Each number is 128 + 24 x the weight over the matrix's rms, rounded and kept within 0 to 255. Layers, rows and columns count from 0.

# layer 6 attention output (transposed), 320x320, rms 0.0301, rows 275-319, columns 128-191
[[151 113 133 118 126  93 108 201 117 132 120 134 113 144 130 124 137 140 116 136 178 121 134  85 122 162 157 140 129 113  94 123 117 119 123 116 143 108 132 137 154 109 142 160 152 121 159  90  79 112 134 132 122 165 138 136 140 140 173 146  92 126 119 114]
 [131 154 133 171 127 123 173 128 128 161 166 120 110  86 124 122 120 150 144 108 119 135 141 119 121 118 141 140 117 132 173 141 102 118 100 112 103 138 132 159 141  90 161 110 129  80 124 170 173 111  91 173 143 166 142 115 104 108 124 109 140 127  90 156]
 [167 141 168 121  87 123 136 137 132 118 156 158  97  86 111 136 173 135 145 109 116 145 146 131 141 126 189 125 148  99 156 119 132 169 110 131 126 136 139 142 122 130  94 155  95 139 116 157 149 119 129 174 151 151 129 151 166 123 137 139 100  92  97 125]
 [121 118 132 119 109 117 111 149 120 132 122 153 156 141 117 131 103 112 132 164 132 161 114 131  85 176 139  96 156 177 154 121 124 151 138 152 140 136 136 146 101 145 120  87 110 119 142 151 117  97 133 105 121 120 102 116 116 119 139 142 143 140 140 127]
 [100 125 100 113 153 150 112 127 127 145 103 170 133 121 148 131 113 116 117 131 131 101 118 115  94 102 152 128 140 152 153 133 125 128 100 116 115 149 119 109 158  94 164  75 114 123 165 140  68 164 114 134  94 120  90 178 128 112 130  95 143 145 147 128]
 [ 75  89 117 125 142 106 118 107  86 130  93  97 138 146 101 137 114 127 122 135 120 104 112 165 126 160 122 166 133 115 110 115 128 112 141 100 120 121 135 115 132 135 157 101 139 135 127 110 150 115 133  79 139 137 128 118 105 137 107 125 121 157 124 143]
 [155 124 118 153 158 149 119 118 161 104 154  89 143 100 183 118 101 164  93 129 137 154 110 137 122 104 116 140 114 108 130 120 118 144 125 119 157 106 126 136 154 130 123  96 117 122 132 150 147 104 127 172 129 103 189  98 108 123 137  76 130 151 120 161]
 [128 133 109 123 125 151 121  86 147 116 152 116 134 144 109 137 147 133 101 105 102 103 184 164 134  95 160 132 138 122 137 152 104  99 107 138 127 131 104 106 126  89 141 141 130 148 120 127 166 168 106  95  90 150 130 124 129 137  84 152 142 163 132 133]
 [141 109 122 125 118 115 103 150 123 133 117 125 141  91 131 111 149 121 124 138 138 150 145 123 142 131 153  93 129 129 105  92 149 130 136 105 152  85 110 153 121 143 119  99 126 126 132  98 121 135 137 150 120 137 142 123 158 150 140 124  90 118 148 122]
 [111 170 111 115 111 152 125 142 145 119 104 105 134 139 136 141 151 107 147 127 111 134 135 125 115 129 134 143 125 131 120 114 167 101  85 108 157 142 146 130  99 158 133 118 109 127 126 137 167  99 151 123 143 138 128 120 144 118 143 142 141 106 141 112]
 [154 149 133 137 127 136 109 152 153 111 117 123 126 113 119 132 140 132 143 144 113 158 119 114 129 143 144 112 158  99 126 144 113 138 173  99 149 159 143  94 153 107  60 163 122 138 124 132 123 132 120 125 126 108 116 124  94 133 130 136 127 133 140 125]
 [136 106 115 116 148 113 139 132  93 154 114 151 113 109 121 102 134 122 120 134 170 102 150 124 124  94 114 147 110 131 182 121 122 137 111 125 144 151 148 126 149 124 146 126 146 117 105 116 112 113  94 131 148 127 110 132 127 161 124  96  97 113 133 112]
 [107 147 133 158 152 127 135 145 124 138 109 165 123 148 116 142 126 105 139 157 115 112 103 111 112 148  94  95 135 142 186 154 144 136 131 131  98 123 107 131 145 104 142 137 138 153 153 118  69 168 129 109 102 113 100 154 122 100 113 140 163 116 133 110]
 [129  91 131 136 187 126 105  86 101  98 103 136 132 139 134 116 102 138 113 135 142 129 129  95 150  85  81 144  98 108 148 153 100 144 149 160 144 105  89 151 161  86 127 134 145 120 126  78  67 134 129 116 125  82 185  80 139 104 131 130 147 146 127 127]
 [ 96 156 117 120 143 173 134  97 124 128 107 136 123  92 172 161 148 151 122 105 107  97 108 107  98 106  96 127 143 136 170 140 150 114 124 115 126 172  81 115 147 144 163  88  98 110 139 157  88 176 116 156  90 132  80 181 132 107 115  77 145 129 114 153]
 [154 138 161 143 105 107 135 133 125 149 164 135 133  88 119 130 107 111 140 121 114 140  95 122 129 126 191 114 164 125 157 117 132 155  99 116 117 100 150 144 142 110 134  91 103 110 137 119 156 119 119 164 110 147  94 125 135 137 152 128 140 114  96 111]
 [130 148 117 136 117 123 131 127 143 128  90 143 131 145 152 107 125 155 119 120 155 139 112 106 142 136  98 122 114 125 123 158 143 134 174 134 148 127 122 130 132 142 136 171 171 128 140 111 123 111 114 121 149 126 150 108 131 102 149 136  98 144 133 161]
 [153 124 152 154 129 103 140 129 132 159 132 117 128 127 106 128 110 120 159 135 137 123 116 127 135 119 125 106 137 155 167 124 152 124 126 136 109 139 124 127 124  98 154 154 138  94 127 121  72 166 132 124 121 133 105 146 112 121 144 152 126 102 123 122]
 [100 156 117 136 120 147 150 121 121 131 119 124 121 132 138 141 129 134 125 109 163 117  99 110 108 178 114 139 129 132 115 106 112 112 152 108 143 140  84 131 136 163 122 121 135 128 129 133 154 116 140 125 126 155 157 117 115 109 132 121 135 134 107 155]
 [139 133 114 108 126 123 132 110 103 128  76 118 121 116 138 149 127 146 129 142 130 150 155 123 104 114 102 130 132 113 111 125 128 140 144 112 121 155 119 107 152 124 160 138 101 105 131 107 118 126 105 150 129 165  88 156 149 143 127 131  89 151 143 108]
 [ 96  71 121  80 141 135 103 120 107 128 129 158 148 135 134 121 103 113 148 118 131 109 138 123 148 130 149 117 131 121  82 123 134 121 123 156 110 104 119 115 107 128 149  90 125 159 128 103 122 161 162  94 134 123 125  80 146 149 115 128 130  98 157 102]
 [106 138 113 158 142 145 140 104 142 118 101 113 106  97 129 108 130 141 124 131  96 136 125 143 103 106 117 128 138 106 137 142 131 121 138 106 138 149 102 174 157 140 153 106 111 129 106 167 131 173 132 112  88 116 120 135 115 130 111 113 152 116 125 136]
 [141 176 135 131 129 143 137 178 123 141 143  90 139 131 124 129 130 132 133 121 139 119 127  90  91 140  95 117 143 157 140 152 164  87  95 125 120 169 120 130 134 123 125 124 118  94 136 162 140 133 148 117 119 168  79 152 128 121 131 125 125 104 114 113]
 [118 149 112 143 158 139 143  63 156 111  93 115 137  94 142 123 104 149 139 143 130 189  94 149 111  89 138 122 117 129 177 120 138 131 136  96 135 151 129 143 141 118 132 122 141 150 125 117 136 140 107 114  89  84 103 124 104 118 129  92 160 158 116 163]
 [127  96 105 127 136 135 123 101 151 114 106 115 157 161 141 162 147 130  99 115 119 103 157 122 110 126  65 153 129 147 114 146 120 145 153 167 115  79 135 128 171 110 134 125 123 111 125  89 114 156 127 138 173 103 145 125 129  96  95 115 140 149 114 124]
 [150 101 135 149 148 130 145 129 130 139 126 145 123 139 137 125 123 123  90 133 109  90 107 123 149  81  90 121 131 123 128 114 122 139 158 149 132 125 107 145 139 121 129 133 133 119 121 102  82 146 126 149 122 127 143 121 125 121 134 120 143 137  93 118]
 [139 119 139 140 133 109 133 138 128 118 154 142 132 172 117 126 128 120 141 110 124 143 161 124 147 141 139 114 102 123 103 123  86 158 146 168 135  87 128 128 113 139 132 154 150 135 118  97 133 136 147 111 147  99 213  67 137 116 111 174 122  93 138 153]
 [161 134 121 117 110 131 106 133 120 123 114 131 126 109 112 138  94 153 143 124 118 135 147 133 119 115 106 109 135 122 128 135 139 150 128 129 172  96 138 127 148 116 112 108 137 139 148 105  91 142  96 151  99 107 139 113 133 133 132 151 122 137  99 151]
 [142 117 126  95 125 126  96 147 153 117 117 137 115 119 143 124 171  87 141 157 108 134 152 145 105 121 160 117 131 141 124 113 146 135 123 150 109 128 135 123  94 131 118 173 136 172 104  88 112 154 107 142  86 120  84 154 135 163 141 138 109 122 171  76]
 [116 100 123  84 164 100  85 125 127 111 121 129 164 168 121  88  88  96 134 164 121 148 151 158 126 110 187 132  93 142 106  94  84 131 150 167 118 108 117 109  86  77 103  99 120 184 137  91 112 140 121 111  91 109 120  91 118 160 162 142 112 104 141 114]
 [136 154 136 130 139 148 129 101 135 127 145 136 135 112 111 144 155 151 125 143 146 111 166 147 121 101  92 142 126 130 168 156 167 152 113 121 136 110 102 138 132  79 149 196 123 143 127 112 106 154  99 145 123 105 151 138 139 129 100 147  99 143 146 117]
 [134 139 135  97 128 130 111 144 146 119 133 131 143 136 120 140 156  87 124 171 128 127 112 133 139 180 200  86 129 151  96 126 146  95 152  98 123 124 124 104 133 127 115 129  99 138 149 149 102 130 149 120 123 155  84 172 117 123 128 151 100  95 169 123]
 [148 108 129 108 146  94 125 120 131 110 155 136 127 158 100  91 101 137 149 114 144 165 146 160 164 139 153 116  99 107 105 125 101 150 149 181 114  71 147 142 134 118  82 139 168 151 106  81 175  87 124 100 151  94 184  59 136 132 150 170 111 129 147 140]
 [107 114 100 163 136 114 142 108 103 132 107  99 137 145 110 142  77 131 123 100 124 140 113 144 133 119 108 153 118 103 112 125  80 107 130 143 114 111 105 137 130 117 128  86 149 116 111 138 143 120 136 102 160 108 167  84  91  88 116 134 160 154 100 162]
 [149 134 113  97  99 160 133 166 121 156 119 107 180 110 135 147 134 126 124 140 149 120  93 127 106 158 158 128 136 181 124 129 167  98 131  85 119 178 129 102 133 121 120 110  86 131 163 197 127 139 103 149 124 134  43 197 133 142 126 112 116 151 113  90]
 [139 136 121 151 168 148 154  92 109 129  83 122 112 126 168 143 100 161 116 108 121 106 125 107 146  79  55 126 109 111 149 135 130 138 143 138 127 122 102 137 150 116 164 124 187  73 133 106 104 150  91 146 131 113 136 134 145  89 113 102 136 127 131 166]
 [128 139 130 148 104 128 110 149 109 119 116 156 141 112 117 145 138  92 168 109 127 158 140 146 160 111 151 114 117 121 129 112 138 133 120  99 106 125 132 122  77 133 127 133 161 157 105 117 135 133 110 130 125  73 113 133 151 129 128 146 122  98 146 117]
 [152 130 103  94  96 102 102 170 130 107 123 149 137 123 152 108 154  94 118 141 149 152 152 120 129 164 193 119 137 139  85 139 111 103 122 115 118  78 125 121 131 157 115 126 118 148 134 104 142 140 110 119 111 146 128 161 150 152 140 124  81 115 157  94]
 [147 142 123 125 135 113 133 152 152 139 162 180 126 167 125 131 122 103 155 141 165 109 155 130 111 133 158 124 150 149 121 130 133 152 106 136 131 142 159 117 115 113 158 142 144 157 141 111  69 141  99  89  93 105 124 145 114 145 142 152 107 123 134 122]
 [117 162 129 168 155 139 149 157 133 149 149 114 100 135 122 125 103 116 117 147 124 117  83 129 101 143 124 134 146 120 139 141 147 122 104 100 146 153 116 152 131 127 126 116 149 112 154 154  80 110 144 110 106 137 115 143 102 126 132 103 167 119 120 153]
 [127 139 155 145 138 100 134 124 141 154 130 122 140 143 115 120 140 112 111 136 113 102 127 156 156 151 127 150 109 134 128 114 121 134 121  96 118 120 164 103 150 155 175  87 112  96 129 117 170  95 160 120 191 145 129 136 134 107 120 148 113 123 142 101]
 [116 136 108 121 121 151 128 103 119 167  94 148  93 110 160 157 113 160 130 118 134 137 100 117 117 112 106 117 132 152 160 147 130 139 129 111 130 151 110 138 146 168 148 112 131  89 144 161 147 134 122 166 129 153 113 153 119 106 128 131 143 122 126 132]
 [109 130 118 109 171 143  99 121 116 126 105 142 161 135 153 140 103  98 119 159 137 128 119 131  93 103 146 139 119 166 152 104 131 127 136 119 107 159 116 109 112  75 137  77 115 137 158 146  76 176 112 122  69 119  67 147 111 127 136 115 148 120 130 113]
 [163 133 129  93  95 130 111 187 131 131 156  98 173 118  93 109 108 112 149 115 155 141 141 128 131 161 173 133 141 131  72 125 118 124 111 133 141 105 138 150  94 115  69 161 117 178 131 145 125 120 145 122 106 127 123 116 154 150 135 149 164 134 135 124]
 [154 152 130  95 101 107 124 156 121 139 120 115 128 128  90 120 169 141 145 140 126 142 166 150  95 173 170 102 128 161  89 130 150 101 141 107 121 151 145  98 117 150 113 170  96 166 128 141 178 158 111 109 124 110 112 137 108 146 126 124  85 129 139 126]]
# layer 6 attention value, 320x320, rms 0.0195, rows 276-319, columns 128-191
[[139 161 112 137 148 155 125 144  87 106 140 171 146 139 123 126 121  97 137 119 130  93 159 133 148 126 130  89 130  97  90 123 124 132 104 156 164 133 117 100 102 129 154 139  90 166 130  94  96 141 125  68 121  47 170 127 108 120 153 126 116 119 208 138]
 [146 135 129 123 160 130  90 108 141 124 139 106 123 112 129 127 138 129 119 158 123 112 138  85 142 125 136 144 148 127  74 127 116 123 101 121 137  93 120  94  91  92 139 135 143 130 154 131 141 142 117  98 144 108 137 126 114 164 109 146 135 128 145 132]
 [ 74 104 131 130 170 158 134 122 128 113 136  88 125 135 104 157 144 168 129 137 123  85 124 151 141  68 137 135 120  99 136 150  99 127 120 141 129 139 135 165 157 130 127 115 116 141 139 112 121 114  99 129 121 124 143 128 181 130 143 106 114 105 175 118]
 [160 121 119 139 113 131 105 119 142 144 107  80 115 148 119 104 142 110 149 144 144 160 135 112 105 178 135  95 141 120 111 139 125 153 132 104 134 138 128 128 115 165 110 133 138 165 108 144 142 135 123 119 136 129 135 135 124 110 102 157 115 105 135 116]
 [119 142 128 143  97 122 152 123 140 123 144 109 158 140 112 119  92 129  97  77 122 171 108 182 121  99 142 127 119 143 113 125 149 136 154 131 131 148 100 114 111 111  88 133 112 114 140 108 127 123 148 139 112 131 101 121  98 133 142 104 105 123 147 137]
 [ 77 118 163  99 102 100 127 144 104 134 107 152 117 135 106  83 155  86  98 101 119  88 134 104 128 124 114 132 104 139 141 142 122 139 101 134 106 145 153 111 109 137 159 145 176 120 108 117 113 140 129 104 129 123 114 134 117 145 105 152 140  84 109 123]
 [137 140 162 116  87 127 151 146 137 127 143 114 134  93 140 130  94 103 167 149 145 147 102  70 110 175 140  96 130 125 112  79 184 142 111 140 166  76 135 123 137 135 120 103 128 124 132 103 135  91 151 141 130 135 129 120 130 118 129 116 114  92 114 109]
 [ 86  86 171 153 142 137 105 144 111 121 135 110 132 124 146 166 192 136  96 112 101 110 119 120 143 129 136 171 154 117 171 124  82 158 162 146 125 126 147 152 125 125 105 146  93 138 161 161 158 160 109 106 115 151 118 150 138 140 111 141 139 135 116 127]
 [108 121 143 119 101 134 153 109 128 123 141 159 101  97 116 139  85 166  87 127 146 104 116 136 141 131 126 142 108 150 105 116  94 152 160 134 121 133 128 117 146 104 145 127 148 138 162 138 149 138 108 161 102 143  97 128 146 115 134 127 107 141 130 149]
 [138 109 124 145 129 132 153 152 119 115 145 138 123 117 145 156 112 114 117 111 148 111 131 135 137  98 130 145 117 153 138 111 142 119  98 134 143 125 119 137 148 148 165 127 126 109 135 141 156 108 141 137 126 137 129 122 149 140 122 112 100 118 122 146]
 [130 138 102 124 133 118 131 136 106 129 122  93 121 159 177 173 101 110 155  92  82 131 122 154 133 108 158 110 163  94  64 135 139 154 119 121 113  98 147 132 107 148 121 138 109 132 124 102 106 117 129 154 131 146 133 111 142 114 116 157 112 114 126 129]
 [150  86 147  99 137 125 153 105 143 127 163 117 144  80 150 139 115 172 144 118 110 144 136 153  99 114 138 107 155 108 114 104 112 157 115 137 119 112 134 141 120 134 123 149  99 143 132 129 134 136  86 146 147 116 134 137 155 130 133 101 108 137 161 169]
 [143 152 119 151 149  98 132 153 145 124 135 133 137 119 139 141 158  98 150 125 101 106  61 114 107 178 134 145 153 105 145 105 156  91 131 107 162 129 157 103 120 156 163 128 150 104 105 143 145 157 110 126 145 114 132 111 122 128 135 133 138  97 115 122]
 [163  97 112 135 153  98 123 126 135 173 115 131 131 161 117  72 114 108 129 136 159 173 128 148 113 114 123  73 109 115  89 136 126 119 145 100 132 123 145 133 109  89  88 135 153 137 115 139 139 127 144 125 167 133 110 175 114 162  96 128 101 193 153 120]
 [126 136  82 117 140 154 133 151 132  93  97 108 127 113 109  71 164 144 140 125 127 136 154 134 142 135 109 165 102 110 136  86 105 108 131 153 123 125  93 111 124 114 115 130 133 162 156 163 138 131  98 113 124 102 141 130  78 134 126 130 102 124 156 158]
 [135 123 100 144 164 140 139 168 130 102 119 142 145 137 129 159 144 128 163 114  77 106 124 133  99  86 128 119 106 141 115 112 116  90 128 120  98 125 171 157  87 105 110 122 111 108 131 109 130 133 109 127 127 116 117 151 140 125 130 143 140 103 116 108]
 [124 129 101  96 138 158 102  96 143 155 111 152 157 126 153 165 142 134 110 137 155 127 150 140 141 131 123 109 144  78 116 176 117 133 112 121 161  77 120 139 136 116 151 111 105 112 116 165 139 109 121 144 126  97 140 129 161  97 121  79 153 171 150 164]
 [161 122 152 132 149  89 105 162 144 105 117 130 118 108 130 120 154 124 110 120  82 122 133 162 131  89 140  77 124 121 149 111 180 117 114 130 101 119 150 150  92 115 160 118 180 113 143 117 153 134 105 144 121 112  82 177 129 107 124 136 140 138 160 115]
 [127 116 112 144 146 120 120 135 125 148 144  88 174 129 127 113 154 127 111 122 163 112  94 148 141 169 140 118 162 121 135 141 134  81 120 121 100 136 148 150 146 138  96 134 169 106 116 157 135 135 156  91 128 112 133 119 121 117 140 102 128 122 120 156]
 [133 112 159 157 126  98 105 110 118 142 111 129 100 136 128 153 148 178 112 129  91 116 115 160  94 143 126 142 121 155 164 124  91 150 134  98 131 114 149 145 152 163  93 127 140 116 134 162 114 117 116 168 102 151 126 129 117 157 106 104 131 191 114 156]
 [156  95 150 131 139 117 134 148  96 140 154 131 127 148 154 139 104  85 133 113 186 120 113 103 120 170 134 143 143 144 125 136 123 162 127 125 134 122 142 102 126 135 103 160 105 121 148 132 148 147 121  83 120 139 116 142 124 105 115 103  81  98 118 131]
 [101 107 108 121 138 119 128  79  97 148 153 157 127 102  91 166 113 131 146 138 122 115 134 160 158 119 118 131 121 103 141 150 120 114 147 114 142  78 129 131 146 150 175 110 115 148 155 125 140  98  99 165 117  87 158 146 164 110 119 152 139 157 135 123]
 [117 113 149 128 130 137 106 147 118 129 149 120 130 171  98 162 148  88 127 129 163 109 149 115 169 172 132 120 142 161 112 105 117 126 107 127 107 144 109 154  79 112 135 137  91  86 114 126 135 103 112 106 126 169 116 109 121 141 138 161 125 102 136 128]
 [148 131 147 116 107 102 129 139 102 137 135 136 135  92  83  89 104 174 151 112 119 101 163 109 127 129 115  95 128 115 143 100 154 127  94  90 145 150 105 130 135 133 135 133 122 129 107 125 138 106 148  75 116  93 159 112 130 118 199  94 109 133 160  98]
 [168 133 110 119 126 110 147 137 144 115 129 119 108 133 139 153 158 126 158 148 130 154 154 108  93 136 128 122 133 104 151 164 136 110 108 120 121  99 142 109 137 161 114 127  99 123 109 105 143 111 139 138 132 118 152 120 105 103 128 127 105 132 147 154]
 [160 158 172 131 109 142  97 162 159 125 122 116  95 115 116 150 130 115 105 127  89 114 120 131 125 125 158 158 140 112 137 148 166  91 128 125 133 133 123 103 109 112  99  74 171 137 137 135 139 129 129 133 107 120 113 109  86 138 139 100 134 157 131  91]
 [139 129 147 148 159 137 136 153 148 141 152 110 129 154  89  80 191  95 124 113  89 152 114 146 177 167 141 170 131 125 122 121 121 125 125 147 128 112 125 153 148 128 154 128 150 133 148 146 162 127 117  95 142 135  77 157 138 119 156 125 148  87 119 122]
 [152  95 129 134 127 147 117  86 162 142 141 125 117 110 111 117 100 148 132 133 117 115 133 109 144 120 158  79 152  96  91 123 113 136 105 110 160 114 119 135 133 119 108 126  96 115 132 153 147 112 147 121 169 145 142 116 105 120 117 115 120 120  90 169]
 [145 152 145 174  62 158 160 160 136 139 157 126  79 130 160 166 152 142 110 143 131 115  99 134 126 180 134 138 132 110 126 114 131 134 106  90 148 148 159 117 154 138 129 116 141 101 129 165 106 161 137 142 125 152  99 100 126 141  87  89 142 147 119 128]
 [132 108 137 133 133  91 112 150  89 167 107  95 135  97 162  89 102 124 118 117 121 155 132 103 133 150 117 132 167  81  79 118 132 117 152 149 130 110 204 148 148 105 121 127 131 125 137 138 126 145 119 138 160 117  96 149 165 138 130 143 111 122 148 163]
 [102  75 109 158 102 151 125 134 109 162  97 147 112 120 158 137 108 132 135 156 151 129 103 110  95 108 128 146 125 147  85 134  98 172 127 137 115 152 140 132 127 138 137 122 137 144 124 139 144 108 108 141  95 128 103 128 134 143 103 139 156 158 126 139]
 [105 157 184 150  97 120 116 120 135  91 132 100 114 114 146 140 127 116 127 188  83  86 109 102 133 154 118 160 149 119 166 125 144 110 103 124 142 168 136 114  85 120 177 137 130 115 137 133 133 142 122 132 118 129 126 101 117 138 140 114 153  94 115 129]
 [109 171 163 109 132 101 120 119 107 144 161 141 140 148 110 134 140 123 136 112 138 124 154  98 135 124 129 130 112 143 150  93 168 129 133 147 139 175  80 117 131 125 137 143 153 104 143  98 114 110 165 139 103 150 146 127 151 136 125  96 136 115 148 115]
 [100 125 105 129 152 119 130  84 141 131 131 140 111 141 145 109 122 141 127 100 154 132 137 155 128  97 111 115 125 116 134 142 106 137 106 118 141 115 144 132 203 116 177 123 111 134  91  85 128 105 106 112 116 153 132 129 139 117 149 135 143 116 146 165]
 [131 122 119 116 129 105  95 130 148 131 119 118 157 132  80 126 147 106 123 118 103 127 168 133 128 124 141 116 153  83 139 158 142 112 112 167 131 134 141 134 117 136 120 150 136 145  98 128 134 128 138 146 137 132 144 151 129 151 156 129 128 154  77 102]
 [178 142  90 149 142  99 125 138 149 146 144 109  75 171 158 124 142 166 127 116 140 152 129 126 111 146 157 155 135 132 109 114 109 148 133 109 125 113 161 136 140 106 118 105 137  94 185 134 122 126 128 162 136 186  73 115 139 147 114 174  98 143  98 113]
 [ 86  91 165 145 128 122 108 113 129 135 129  78 147 131 112 141 139 182 156 141 129 120 139 115 120  77 139 151 121 117 165 125 145 130 144 126 138 127 127 114 129 111 128 110 156 134  90 165 123 112 122 184 140 160  91  91 151 117 136 146 158 120 139 142]
 [117 114  92  88 115 146 151 116 136 115 113 117 141  93 119 117 121 143 134 126 101 134 136 143 109 164 116 129 111 126 153 148  92 149 153 116 111  83 118 156 137 126 140 116 106 130 147 135 110 128 128 153 148 117 108 112 152 128 133 125 136  87 149 102]
 [128  72 102 119 141 122 140 125 115 119 127 142 133 150 132 142 118 109 128 128 144 144 119 126 132 125 139 115 111 150 117 149  93 126 118 176 100 124 117 128 139 144 117 172 102 113 140 102 128 146 126 138 116 120 150 136 119 135 102 175 127 143 146 109]
 [153 126  90  70  94 162 162  95  89  96 113 127 123 118 142 126 111 161  90 132 136 137 138 135  90  86 115 110 135 156 160 119 173 111 113 124 144 155  80 118 139 101 111 138 144 134 117 116 129 133 133 132  59 126 141 122 140 150 157 102 120 141 115 164]
 [132 134 145 110 135 126 152 142 180 106 101 122 169 141 116 111 166  99 124 110 145 120 178 135 164  85 153 135 128 117  58 152 108 117 148 140 113 132 132 114 111 113  91 132 114 147 101 130 103 142 130 105 136 139 138 167 146 101 133 144 110 149 140 142]
 [139 105 123 165  98 134 138 139 115 181 148 122  86 134 120 123 135 110 144 102 124 156 115 120 153 135 126 119 164 108 140 161 114 144 134 105 124 128 149 133 176 139 136 109 168 142 100 120 115 149 135 164 142 108 103 137 170 130  69 146 121 136 114 149]
 [ 71 123 164 157 137 119  96 113 142 133  91 150 117 134 170 123 151 146 130 169 114 131 130 122 141 128 119 154  91 156 153 100  98 138 140 121 126 155 135 133 168 181 169 122 148  57 132 129 125  91  96 150 133 148 123 140 145 118 131 159 122 120 109 135]
 [141 101 147 101 108 132 147  96 142 122 132 126 125 136 128 145  64 146  90 148 146 148 128 123 165 137 134 143 115 135 126 138 120  86 127 123 120 115 105 147 151 103 118 116 124 145 125 108 127 102 139 119 110 148  98 141 162 142 105 137 156 127 164 137]]
# layer 6 MLP gate, 768x320, rms 0.041, rows 0-5, columns 128-191
[[141 162 144 130 146 121 111 131 148 125 136  91  80 128 123 136 140 125 129 115 127 148 135  69 125 102 112 151  74 102 140 133 150 184 139 136 148 103 101 137 126 140  86 169 124 139  93 119  83  99 180 163 126 120 128 130 110 104 144 171 105 148 142 114]
 [138 108 137 138 134 126 169  99 160 101 156  99 135 124 100 122  93 134 136 138 139 143 146 133 115  74 147  90 153 180 138 133  98 142 144 157 100 129 140 147 105 109 168 121 141 155 116 153 153  94 160 125 134 105 144 154 122 134 179 148 126 128  95 156]
 [117 125 108  89 109 123 117  93 175 131 146 126 136 120 167 102 102 142 115 106 108 131 135 132  96 131 158 126 114 105 159 145 133 140 137 144 127 104  74 112 139 103 158 154 145 156 157 141  96 184 146 142 141 106  86 121 186 109 115 108 104  97 133 170]
 [126 116 133 112 108 173 104 118 133 157 122 132 145 177 155 190 134 116  92 113 136 101 135 115 121 160 120 101  67 128  83 136 143 162 130 140 150 133 154  75 137 113 134 116 110  61 156 167 163  69 100 120 130 150 153 135 134 112 102 149 157 125 164 147]
 [111 152 126 129 140  85 151 106 142 151 134 102 113 177 184 125 152 102 122 131 157 108 102 139 103  84 121 129 143 125 150 127 126 118 143 124 112 149 148 129 134 159 139  98 161 121 154 117 144  55 168 117 157 121 115 158 131 156 144 108 117 100 118 153]
 [128 144 163 149 143 197 104 147 129  87 130 144 171 113 121 137 150 120 110 167 112 156 118 163  89 145 114 169 103 161 161  65  91 130 191 142 143 162 149 129  86 124 141 120 159 118 136  82 130 134 146 133 136 127 123 130 140 124  96 102 121 153 126 149]]
# layer 6 MLP up, 768x320, rms 0.0392, rows 0-4, columns 128-191
[[ 99 126  95 130 115 127 123 103 120 137 114 156 128 184 130 139 106 154 189 102 161 102 146 139 125 122 142 129 118 128 139 141 133 116 110 145 136  93 127 169 177 131 148 139 139 100  89 136 107  85 120 153 139 146 133 149  95 182 135  89 113  90 144 109]
 [169 130 121  96 125 117 144  59 129 120 109 138  98 128 157 210 157  95 162 106 103 160 129 137 126 131 133 134  82 149  90  82 139 109 112 118  89 131 138 124 135 134  59  92 170 183 154  95 105 130 125 121 105 108 107  93 143 114 133 120 105 152 124 135]
 [125 154 164 117 155 125 155 119  94 155 134 135 130 145 151 181 115 136 119 119 158 138 125 154 103 131 183  99 116 116 107 113 152 130 159 136 186 108 103  97 159 130  93 148 139 142 155 140 169 142 134 162 124 132  93 125 159 118 126 154 155 106 116 114]
 [138 120 107 108 135 110 108 110  88 203 139 103 118 149 133 141 167 100 160 101 138 105 138 136 118 129 142 129 131  90 128 134  96 142 123 105  68 174 133 112 108 127  85 131 143 118 109 145 139  80 123  56 155 139 148 138 122 104 151 124 107  98 142 147]
 [119 134 149 149  92 155 109 162 130 147 153 136 124 127  61 110 127 109 124 152 130 126 132 124  99 123 123 149 109  92 102 123 143 154 156  99 122 130 141 127  97 126  92 125 159  88 159 178 110 149 139 141  56 104 102 126 117  69 102 124 157 165 133 118]]
# layer 6 MLP down (transposed), 768x320, rms 0.0365, rows 0-4, columns 128-191
[[107 113 154 143 100 128 124 118 129 176 138 113 166 104 149 105 123 131 115 165  92 126 161 111 117 114 146 135 105 158 147 110 135 148 100  80 114 116 115 141 107 116 150 143 180 142 131 137  88 120 127  82 158 135 105  97 175 160  94 158 136  93 123  72]
 [152 146 170  93  89 134 153  83 102 127 117 127 133  64 116 125 136 155 184 139 135  91 123 120 121 131 154  85  93 135 133 128 117 144 147 123 146 127 144  94 131 116 125  74 119 117 112 139 134 114  80 142 131 135 159  99 111  84 150 138 179 153 123 110]
 [175 125 119 130  97 150 135 107 129  79 125 130 138  67 119 127  75 125 156 112 112 103 125 135  82 139 157 160 167 172 139 131 137  96 146  67 149 165 156  81  99 140 125  93 174 111  99  76 109 108 107 111 134 144 115 117 146  97 173 135  90 140 106 111]
 [ 98 159 132 136 125 121 155 135 152 164 118 145 124 184 127 136  98  69 115  93 139 160 105 128  94  87 133 125 103 107 167 154 122 111 143 159 151 130 126 180 110 118 145  97 161 116 138 147  98 108 147 184 116 151 127 155 139 138 129 118  94 102 130 117]
 [ 92 162 126 132 144  91 133 156 118 146 135 130 125 126  84  89 149 129 107 106 126  79 110 160 137 128 113 117 133 105  70 104 136 147 173 147 133 121 105 137 113 142 121 136 104 134 144  71  76  62 138 147  97 139 125 106 135 119 138 148 146 119 108 120]]